Weights of a small GPT-style language model, trained from scratch on English Wikipedia.
Size: 15 layers, 13.5M parameters.
Architecture: rotary positions, biases, untied embeddings, normalized queries and keys.
Each number is 128 + 32 x the weight over the matrix's rms, rounded and kept within 0 to 255. Layers, rows and columns count from 0. Numbers have three digits each.

# layer 6 MLP gate, 896x224, rms 0.108, rows 751-759, columns 112-223
128156101113099126133151124151123089121148131131095128158137128098162150168196129146122106092110109220166106121129108161172119136118094149112109190169137157095072108132092124115119128100177185147131089115135151154164105149150094096129167127086148137123130174121115132149122141169159125150112159175113124136079180114083148101042106093164
205116159164138119068128152124159182157149116138137114170153105125147088115124166097131133110119132068124102183110123154139133145104166123134111166135100175163139170135117162151195158110088093140134159135120155079154074149142135184104110094170168187095091148066179081123156154044114121147145026130098110187111125119112105101194134132109
099121179111176130127143060147133056179130094094144180190121179080158128054128141133160108107095157075124137098121106160133235125192151121069172078103164180085120113096115094076131138190112071132196161142177153105110119143138125101121106128124115098114066099105065178108086096150141082105152160100116102175124081137116158135157136137156
122114153141124074100122155123152200203143115176138139110091108159096071102140112147068118150073210128118098128095148062062210143106133133161127117126141135102103146130116118158058163095118104165200173135082096137158119084205073130088151104162147151152085138122114173129064166160160140102129152140126108128121115157104180114110125145132
086119123111114164159116132155136176115124106087112178144089165127129125168046118154153167095145169100147101139116136138114116141104129113159120074136139124147143121167138182151131168189128133117113150174121146134139184166165083126121131122147120109146109140173176126104184139097121071151102130125108158159089155056124159086147146186131
139208135099169100096117140136142061191152110136220107131106147191129189103119096179150151103098144122098149121234099171133073129090155207130116146102149104148137154172135140139112134154088219103146130064152062130161130153156206135129095158117180149075124138145103125044138123154121132170200075128148198129096142119142118092125154086102
101093163182081087135168145185151129118131149127152156184127139115089093086113142148109080159091080133031094098124170157165168123180161112179077147118098113141056154152142179113102149122146152163122056182098134146166062132106148208136111071163099043102148161125093081163159152134107154054139168167174097112099203108169123167148116170067
111091114101111133080129131084046054122141129066137074139154115180102118102154117099093126123189095138095183131115152176139083151139137163169124117148136165172110147155201081133109134146072173213168081143128072073086188124098098135136087194143101123130132165061130137060143099141152162119117118162109152180125042141107162167110173099140
106110134132104115142160062095129083106114150128079170112153124104159135147121152081109067171122131198128179149081169138078124096097128126103091102131190113142152138103131077125095111098098116164119096117107155115127082176135138097073170139082084052133083108139117155091155113118123122122121117143075144158077120115131106129142143108171
# layer 6 MLP up, 896x224, rms 0.105, rows 751-758, columns 112-223
169147136123110162133121095103103092105148157086123100107168129154111137094109135125151141117132107080143161111121162166072140161100161082138143133136144163129110149127157122104138143105107154116146079126146074114058130110061135171095155099102115091152144150106130139115116051125120103097153168155134140107140084127095171119193134112135
208144102132152127078090129131168168123179137131135156090065115196172049094151177091119159148101182135140110093062102092166182154136163125125077090096170157127179176157123136166131171125100100131143157159194114077122115188137163124165103100156161139083139106133070079124148136060070072189099108135128066090123062119147111091147193122149
143135070104048117086159128132203152101145192139073131072151155098090119181079083186151160177100092152161148095141116119062109043064089209120123141164129111115098132135076134136132172033136140143089115131129120167107108165096127077160117137161167153152154148137167187165155122095163160192138140153165091170081105100090165138128155104119
177092135134190146120141117151096136129093117127136140154089105147144081225148125118078183108119155106150134115126063076098167157173148053061127123128127096119104137124135146150135108108130181140191114075130168088103111114169088137128169126095117130064073090113128152154165145141158133136135200094132098160154124154126121129082150169189
128164153098147161083170129089160129112129138130161098082151201130105117175189097129105091147166097129130106139134100128135162150155106124073181069134135125138130142050114151126080088146164055112142132054127061118110145137168159108111112147159077155097173077112115151154076118092122162147124161105163090058115154181117138083076137078111
148176122103163176064157105159094110160110081097155125127131143183113157127117126160146068174165140130167125123113077096153121125180150187185119142106145120176122098226122070222079104188127176102121132146085102081139162098143164140120129133099133084131094130151109067071122122154041172219195153162110163136112080168150162144158174076088
126133050126135037121126101155157148121095191103179196173079063133078148152143054203169122183052135145109141122120093116147104134158132132186135115100150134191136109161078156067119112120118125051154122200073155089102107129154118098175150174156172154158079039185095119141148159131154125110139103058110132091133093080198127162123100121162
158077138145141169055133127082135103114106146078133147094168152148167144114147100230135118117140113142142091097117047141164130087135142138127152148112188105097120113153124131074099127185167158178136075137145131120152111074133179203103110203143103166145103106147089130134134114120113117158113135137085129130140098093102132210178121123142
# layer 6 MLP down (transposed), 896x224, rms 0.0957, rows 751-758, columns 112-223
100164120114120140158084101137143089075128135182099117117131091137128060111158072139132151097156157181162112141094102101132095185129102174140094134141164154130125103118116108116125164099104133131124096114075151106153138135090099114162174124189101135136116161107125108126176179194070159098121137162056090131110172094089093146091149125121
130100099093106133140116044126093192104118186101071123109148153120187108175093119123103093139092140090121097105090083121086154113106154110131146135099102198173126171070155185129109122161055061180128122129170172118097136194154126135119136187066138115156119084165120128136158076149095110121083129064133112149129179113112162126148125132063
116122124070144103077145073168158117096130154143154136158148107119103159176093097148108129121130166159078128146131097138091152046082086148086069153166150173127129143139108117083055162146114145093074155158182192090153136161130136199127136143162135096158141158128178174238155145178160116181128116091106085077159172116108091143105099145074
132150167113153169145080097081166143178174195171096119147147145129098138147106147149093095151151102125197126085065097155177143063109133167096136095122148040146161125117092070071158145150113091134074135118096162095117148126162126144157057156187115158142089120121186122158113149087138139166134132095119121103182073100129136170181078058118
112103115101117075055105158080148101120133129079165137087192132087099182099167197148130140092126093143158052204190138104181136077188166201108173123093170168145112123104157116160090111130164048100163177055057122152079174084099136093132104115165164178087147094070146222109092099115163160117096124127136168088120111115122121182144142124143
164139092137115083104124113135104166086070170205104095148081174096134180123140141100114115101154137080154102058071061088110095048119094119199135133164127116148089176114099143127161155145151108166112123152147089180116147109091129136090161132133120118067055191185101135112115129136130182112103196142099162083131164080198197063160112157121
085088168162134132139133158141168136120149080128154124068144084135065076156136152145138154160105189150082087124114100125178102136169118145150104128120143178089146168141123130143067209140129162141109080070144159099121130163119137090136187112155049041179112191133074093146094128164139118091095210092197096153150162149090192098155123126101
101145088152128118189107144116206167153077127145198149093101103138159136213126164174168106085165128146165099133101120064151132102083124157140178143124144109090079102136122140093142100138116108101169113136109134162110139123105151208188113135122109119152049115164085143134126087162174106131144089144137137155145095093138149111119118132114